config.toml
n_head = 6
vocab_size = 1024
norm_eps = 1e-05
positions = "learned"
bias = "all"
parallel_block = false
init_std_up = 0.0372
init_std_down = 0.0
beta2 = 0.99
schedule = "wsd"
Each number is 500 + 50 x the weight over its row's rms, rounded and kept within 0 to 999. Layers, rows and columns count from 0. Numbers have three digits each. The size before them is the row's rms in percent of the matrix's.

# layer 11 attention output, 192x192, rms 0.174, rows 68-191, columns 96-143
114:449439545428557451615443510532572404450431503500501556435467501456610349528347461512586525457446562590515463440536427603515495506591456501431460
091:499508488513580438572443495516442504471494498441632400394421497468428606495500521416409522505553513480512475503543459380507501573458460599494540
110:460422484482587561436463532433532487583483447507490422493561577595379356527480398554519472415538584521558503392505521597533449494470589495472483
083:611526527443531422489471505466448424449493446433503468483556425592497574529488400521496560551489557415507577506520521576491541543432448525534478
108:531540398408491438468477517458439549486538558524570422509431483525388518478501520562471570520515498492570485477475497481403546435490465498488559
111:439459403485550535504441543566464434536552559589513466531538498460472471645502437535619503490427553490583604458532555575493587431546549492545499
098:375496461580485569506527444496642486442464504516477609517471527521626503629615450560543501513543514545415532472555481566471510522500533427533422
088:525476550515472409478465483571458525411561473393491551502515420425511530511467530447580435408522390612534473488490486541581501462493518502448502
096:474561561533448526513493482509471493538484553387528543458492435494491483568624513448552493538480487554453504501488523572508417418607572499503545
105:420496512559548519405512507403442583555541515475529496497482452535373593404605452482487628510424528498493501515488517493503536507471530559473552
092:645501527574468430389470525550518437542455495483446475601515467489475411541495495467506472471600529569451457414435520508571519498479529475540509
109:476542505502521482456630534373467582475483451531461415416492508467463526370464531571505605400481539518478478446457527535594497582486544562486547
101:464522520566465489499569474405485536515583422511445458439487494450515476502563490542521593426550521491527498568437484503520531448533454474496506
097:532418556462459525465557501505608463537518547562401465544514434413549556557509556586547513486509525564493457543458546549509436479421513502518495
093:472509609410459596576546514577511468527345485486532537423486506476402523560450391488487444476485494424489386527550476461530506550592520575498503
091:594456494520410449538479488413508446561529564503476508593508541602557525581572508423565456392525580504488510526413526579501491586590513546404557
098:467394506483486553541576594466480510445447548659509627517490438524462543563479552493513522523437518447495525522545465513457479573500403553457563
090:552567529577575477499587469575499507562474539523530364570434476415499527492557642480423474524554446534527485498497455515536485567548479496660466
091:423573576643508487511476486349549478579447545459605470532525472509473505554482422513462533563397450502489525532518462524488441471470479471515508
107:510480516538466512426481459456491442562484563570551569519519388579590418730558480566502489489560489492485388539468527485496457562447515424486551
108:505514545467499492454466512479396505539458508463561372529475533487444530397438509558564530435459522541505499452555442655455593511527541521444593
110:554507579508567439515518507516463548478599489466552447462526457475432468544527458473391509515491435430467499545544428413459484468464414500462527
094:511565530560449535566479534564402513487423400435511489505378530488422544518611501539489472451455498488451481518505528528562449524439478472437586
094:484515542511565426482540539364521424637486521540413516542510425585508419546495508515560514570430553630548514520492439547552566581470580551488545
107:484523619538489428518496474605510467590646505465454447482375573471506579493514519512554488402515547436518500552523527549491577466561531488507410
138:529473536518516482549445450494471511509530480518444538495428453543474445463470436475529450507470445492517585562480673474442584478544502433515599
106:480508544433466512550498419554491479623530549480471457383407552462518531579449478510408494554490464520532526505526410497490458492503495515579567
095:371451543551450429477557438548531373497481635435511545500506576533444531469617470454474511555465514509502525522430500524472498528500539532555503
088:542464389509522500575394503611522473324509495472563427573504493520463597480501496442476443577474539599463490558516548479519521537535447618513560
102:491559494576398576511591492585475513482636468549560460516570483451619537547610537490482557451506420541419500453596504499480493540514540427369496
110:515414575455531584603529482469449468559535502445525472433508531602528491359542529456473435457473542481489581456469513528533492572419472493497539
096:528522470470515521465535556491521542494603446566513466493537584397504486538485562554489575542471491543494548440530511639551444537545483430536523
100:461528544448525448489632509568413399482483500496617473511528446500411505555622433459486481486537518477449513458554492532403473479489484470519506
090:474567461479533506552431556539549534501443513497550485553574395536481579560535503483451597523551474490517454412517589509552564549481545451502470
092:435559529577503546565511542507518532531503518609438346463473495422425552464476523498441382509521442515541480495449510552469553487503519409502527
105:434528500480536422544491427582546547406519465562528560514578570499449592451534487505457479507451432519575460592495439433480511521506463528498484
102:522470477395550469466532441488514522463422503395601605492499439520433567471421506527429500520587458502516399490503479461475484537401514566415554
106:446621489485432509474436430514471566503503551521514521440542545512422465525503461486430486581514396459503430479573463366501457476529479502513516
096:617557498509485637531495479449440571494588499469466522482487433526608509501450442505440517501607490543557483501566462571515508488531517500453553
097:555487530477532613541586511423413522585531550507542496515558507434542509449449548526519449485525580475507472480571455583549555446523527503517594
107:511500604453520536485444368541447527557521429504580479546502453391566581522491514641426421345518514492497490470548397419558484445479477557456480
113:411451493608481507493540543522542517472469449528533481465492516464485510440515433517464432429452596490495480528638481457531457489491479466569553
094:412518428516530505496384627499622544482480514480493480564622521388550490517341411546521517551431446461497540501496450487459492546550517448477429
106:396578562548540453553504431587570584567593424539449523463494573436548624536443471530458460444509518491571446533437515542441444534500410448547418
111:443480574535459506470550569585506440392418620571470535620460441428539593610526537493468625570535561487534494508455464550489554482498539504486475
094:552506558482524522504554509501487482378490577490545586534530561454499469510491440425412532507587430533562491459581530515472583512532564572429472
101:485532519498445447460567544459480560601422498452497523490408551460582513431528490553478479619492367490498438527464371446492431445511522560526528
111:481554456450500521497519550522523587454499469583439467509586476474476441467517469441447467431437455537476519514492484448487423533610568500459465
096:507454401429481541567522534415539437507412374581433520500523511539470432510546528561451509414473447541488433557485502486505525424550542536545550
107:364513560451455481476454575471555582409448600517468546634527510496429614424564572501492599456511481446502498502456439463549412550452376492496502
108:473548452510581485491552563395393629516473500547560414503404594439539469461531487330505595456467451513526426621524522448556474582512467512511542
104:488529532518309559480467485516626547443460622510527558470533496395542469510438602476542563440536412543566582423573561535447483540464536480446453
106:481526462469523483655493408519449555538535507408439516558569506555443509418502600502497497493501524461495507513537495461462547522493522467465566
102:552415489444528544520447437476501465545554518482513433458487580517600494504542478539484547601458513594528448512518458546597502483485554556441563
098:551467486464485506405532504424562469545533431586419530577590571551450484542515581448549514525567456485536472487543443460545458471600417439488635
103:510464458659533483504550502577448510622470515494424500514450463571435457522510434494506504517509559509544505517494520586504489468467504436506545
088:553514567443535476465427447514569488443361535494406478569549471503532486404471484477526468532670476525506504485513490463523521590561474503515426
106:481556514510441613474548550497508553522464496534561476503453531611479444495537363403545477461416538400500509512432520531603480495517443452425503
103:406540475452432530458413511561473483358493536494505575491533433476558539522455493642462514520480523517537502560542513493532520533471453517507511
106:549438453514602488529513617450537441530463590457500564586603525538519426417430455484507490575547605496454496385490611589522561589466498471476495
106:415540516524392472521424468547480464548484594496546500532488431441496501490604628517521497559570485494467443446502574558537557567591497390527504
103:418579553502577456567476555583422582531452483518362508444575588456455560445528557484570520408475483525591518411510511524533519461506506468453501
104:550416487522451548521485583463457503565462403521488454468532494495438507461463450524512453470580577579560563615510550645487544499499493483432440
112:569450497456591489625438541489548428583560492510464495586515424532496499572415434422567569506606507548572585505459536597489568479398549434486487
092:560457421456532467496555528543427460555476497442499597547501459505445510429371423625510498441472587456567463518537482549535540431534472486492569
093:435422545492418569447479486497487504515437473427527510452434449482504516540502527431492551584385456459494473456492521505491522572516459436499519
091:438515508446555507499485475442489446447507499450431487530467505547496478529584439480440515565482411462503410497509419341496453502498483457469499
097:523542470400642494557505500558553410559452481442587474526525567431418527475553442547521466501449508604528535471426420640451544495491475489520507
099:475442437389442559525515612468590462471436502526572598576610510486476521546464478619473493658461509415571486485519479477490535434515566461522512
095:531474538517442471508528622499474500529491473404525504487404519483496545478618528463567521448536511494466581450472565557514532542494428529470492
096:571493432575496529483460512536539513551433429463505553537515490494481501482515461548400464517483494548436563481470469488420544523479487483575510
104:585613464534420539465554551495451518583464445499545440534537514415467534438519428500479466532518436504446461538536552385534364604530527490489518
097:427553489523475523513431425423510392510529528423443556382485566431357464431402539473452496639414453551470483599554492453497549455557464517496494
089:528497564589505497538533433486553396497565461509499570446448471501532465512366461429641571476546558474514517469489472454477489495475516442497499
095:445485556464483411485431532513437535440481539486549457502452509398422610465455554487466428493512484501469489563526534632477479507485500476425421
093:459556538526452582465563440543484490433539603534549622495507512474488572463457570514537552451506431452421553473626576502544540526436552441432494
089:538491549429503474455459509463450520448480481539530516531386557482487461438515503597478445441578476525504485506569459535490541549537529500534465
111:506394616503503458471520471478378504478525621453528531548547444460590528469485620381502569473601488522547531494522485509542613501511420508547494
102:562566478597619412569521549481606488552556441477414526416463551457622480463416434441529597498564567555407473490474514447566491532548493462548498
100:519453564510424552437516583479571571461429468480496398484590501468501551476542481600400488615469633576511480433624482572488523572577522477547493
095:452446420482539566437577457471511374472479482475577476626526476502403467565431482593491410471422446498376452507553497501390490458524458544497561
095:512561523561521517522479493442471530503400490594508437504551481509440543457523499569439537434518579492535588522498471437563492476633440539417547
106:490524443438547542524430572530522517436501515481560471411426498568493499428406462551466517549485513504484497501554625577406511555566452503509491
091:542457442485515503498471514459494490451536525506526563437575515461487506427424547541470537543448557493484510458522433531550524546510493572516480
095:518443480393524468462432486500533441480466467476596483492416560414534536435545530546535520542546437428488430493454422535487509437453499495520532
101:508514583464433438524438408504431527501579528374466496342555450469567483472539572421396579606516440457563514448516460536550444506477400491488503
091:490509397507567570521416425444451532411468509494412401422463443541449503526394495514452404435533437421551488507631521434472489521579503558376532
095:472437569488478466612425579487509448455482493572475514454466437518545513546591429412451530535585592463528540567495506541484514513454463469530391
098:475541415568510552505533558445552514566477528505488579498471480557388368493522475433566516507617585466483550514402499569484547536563521376503459
096:596445521413419565582493538426510474481547449447466503579647526416538553482532531511561545495497528519507508438519472576508598429519560456543529
097:558485452448564424528574433511572569527540446656453517498494516485587480467553510490561500502596471543447532525436546520563547494442506525457522
096:528619529447518431565516461491522465525519499451482519271439523417426434547465592435536448373552461525492399498411465491437450485473539444493463
102:481470513480516479505445402469531479351468475471451622570509439459519507571465512512503446450477453516527486483496431452407477499532492572519432
097:569465421475461445559444541579558505434497494551435520576586608470530490598483477511460432492450383509551482572446426470529452469507412530456460
097:473500469581502578410613428585400531489533481470533449453500444432352496459450459323476472470517423416564482556448459465471488488515481545597488
107:427483496502493401509549460603537577519525517595560469513500569490677569443492473475439487472517461488522540533475507492582417496453565516522516
110:477491558467523462467505507528531513427512613372472439407537459362590492511450529498426465488600471511498535494534467529528531466474539519513431
093:414423537453469407422490397546450618454556464395442423483513463522422556438416600497434546630508488535503526554512533487485553437538552511464494
100:410556481462445475492477474570534309399507552402520506521570469446580463586438453468587422500602516512484474518506477437503493545509503479468525
101:531514339533537485519523556481480588552493567494440560519596456511496445573558479545465554396509522541510504476468416500557511462437498468508482
112:502410513486445538607489546490565522402441499455580616563507550552569430562445312582462493596494492474475400522526445393550447433447472569450501
101:512461534449462535469490508589530410589490589532608472468536440419488533513531537533478445503543576568535506521502409498503573532454587449603552
102:433503395588522634457516497474632505550417520550463594518506483525500502578466490580560400438532449506437549540514575469583441508541454592534393
093:477462526468543487532449477440499471530483478487437552429447575464357416439508507526467452513533480418452415517413450508537400474514568528472472
102:493509402535525431478392574523478425466343436609507392534452498584536419464523446566479440461433449473513440430481485505508451601506523423494466
104:541438555499436465549566484561499497657575539601580505497504563501428501475412467449552546476486455491460517516529533547431474489500515526518448
105:522531438496470539521453476483431531502458555472529486519669515456567474478461659550462540597563474513530490431525421474521561547499473516511532
105:519461499501584581576497540609454617551501479476512512536498493484463412521589416573390462517454499616521525474514525376577490492490457409530421
101:510484521478384555443586450538451592456522512462503509467445451490548389402529546537445557470456566585551489421497470587538550517532510557531443
099:581415449500456524541665467527530500537607422510419503503540596505576400578410437410498584492363473527495454462573471549448498548444556483529561
087:505517503509451418545409452576489582602478588489480523505484445538515439509491513521459405519444450475412478503541483545427452508577527474569510
099:574562463405521524530500513492528441519403531466483443438444543444462540415471418508419562518493410451530497590541425512489419576457455509489533
102:449513488524510537548595449427371599522471445528438528516454552595414345544500544477486610521434477440420524517470421459543425527546434468474493
103:507447445468467543573466374509560561474461466583502527487499490538519467557500574574520614554503581448570539465512576553470633576438432467548481
101:460443468523483467523430480544492476438552463468472468498512593458481601468486571580564444550488581537467557522515577461472548539512493566459520
102:602430517554549622485498455482500472528542569479509486393528498547464520485475372531582469473557543540561492445515493570485538482567539469557510
100:445546459513530479510573609377510581505470488498516511470592521495407521484463534496544425421562498456453513490518514410537458457546482497459425
096:559432438512490592471481537396412495503539570530494588402515522422489463470608506421472426565577374521508391554541474470588428448522499527483412
089:486537536526450480476526537495364429523405442480558427586499465464362404540520359541561578533553418537491603494503483502573486517471481501546549
105:487508438560538521532550474512545528450580446475492517483547564491542511437385464504405503499438512463453553423489495445544491511489502452470584
098:542470417411503546525570529428509600547471489619485405615579501453512590509537466565480520421511478514528572427436511494468516538471506528574559
098:459586475523522549556517505471436533586401479471420525538539483460529493546484476515582518378534506489428538447539412626578567473541559477526490
104:512483495413368598580528474447518472525614547547509540570482500486567602545487501543446458506520458365535411565550534439474524532493533443458501
097:514469565541467463505473408552439421510521434370518518407480476515531506522526476538572525465563415530519538567540441506509443498499404476465597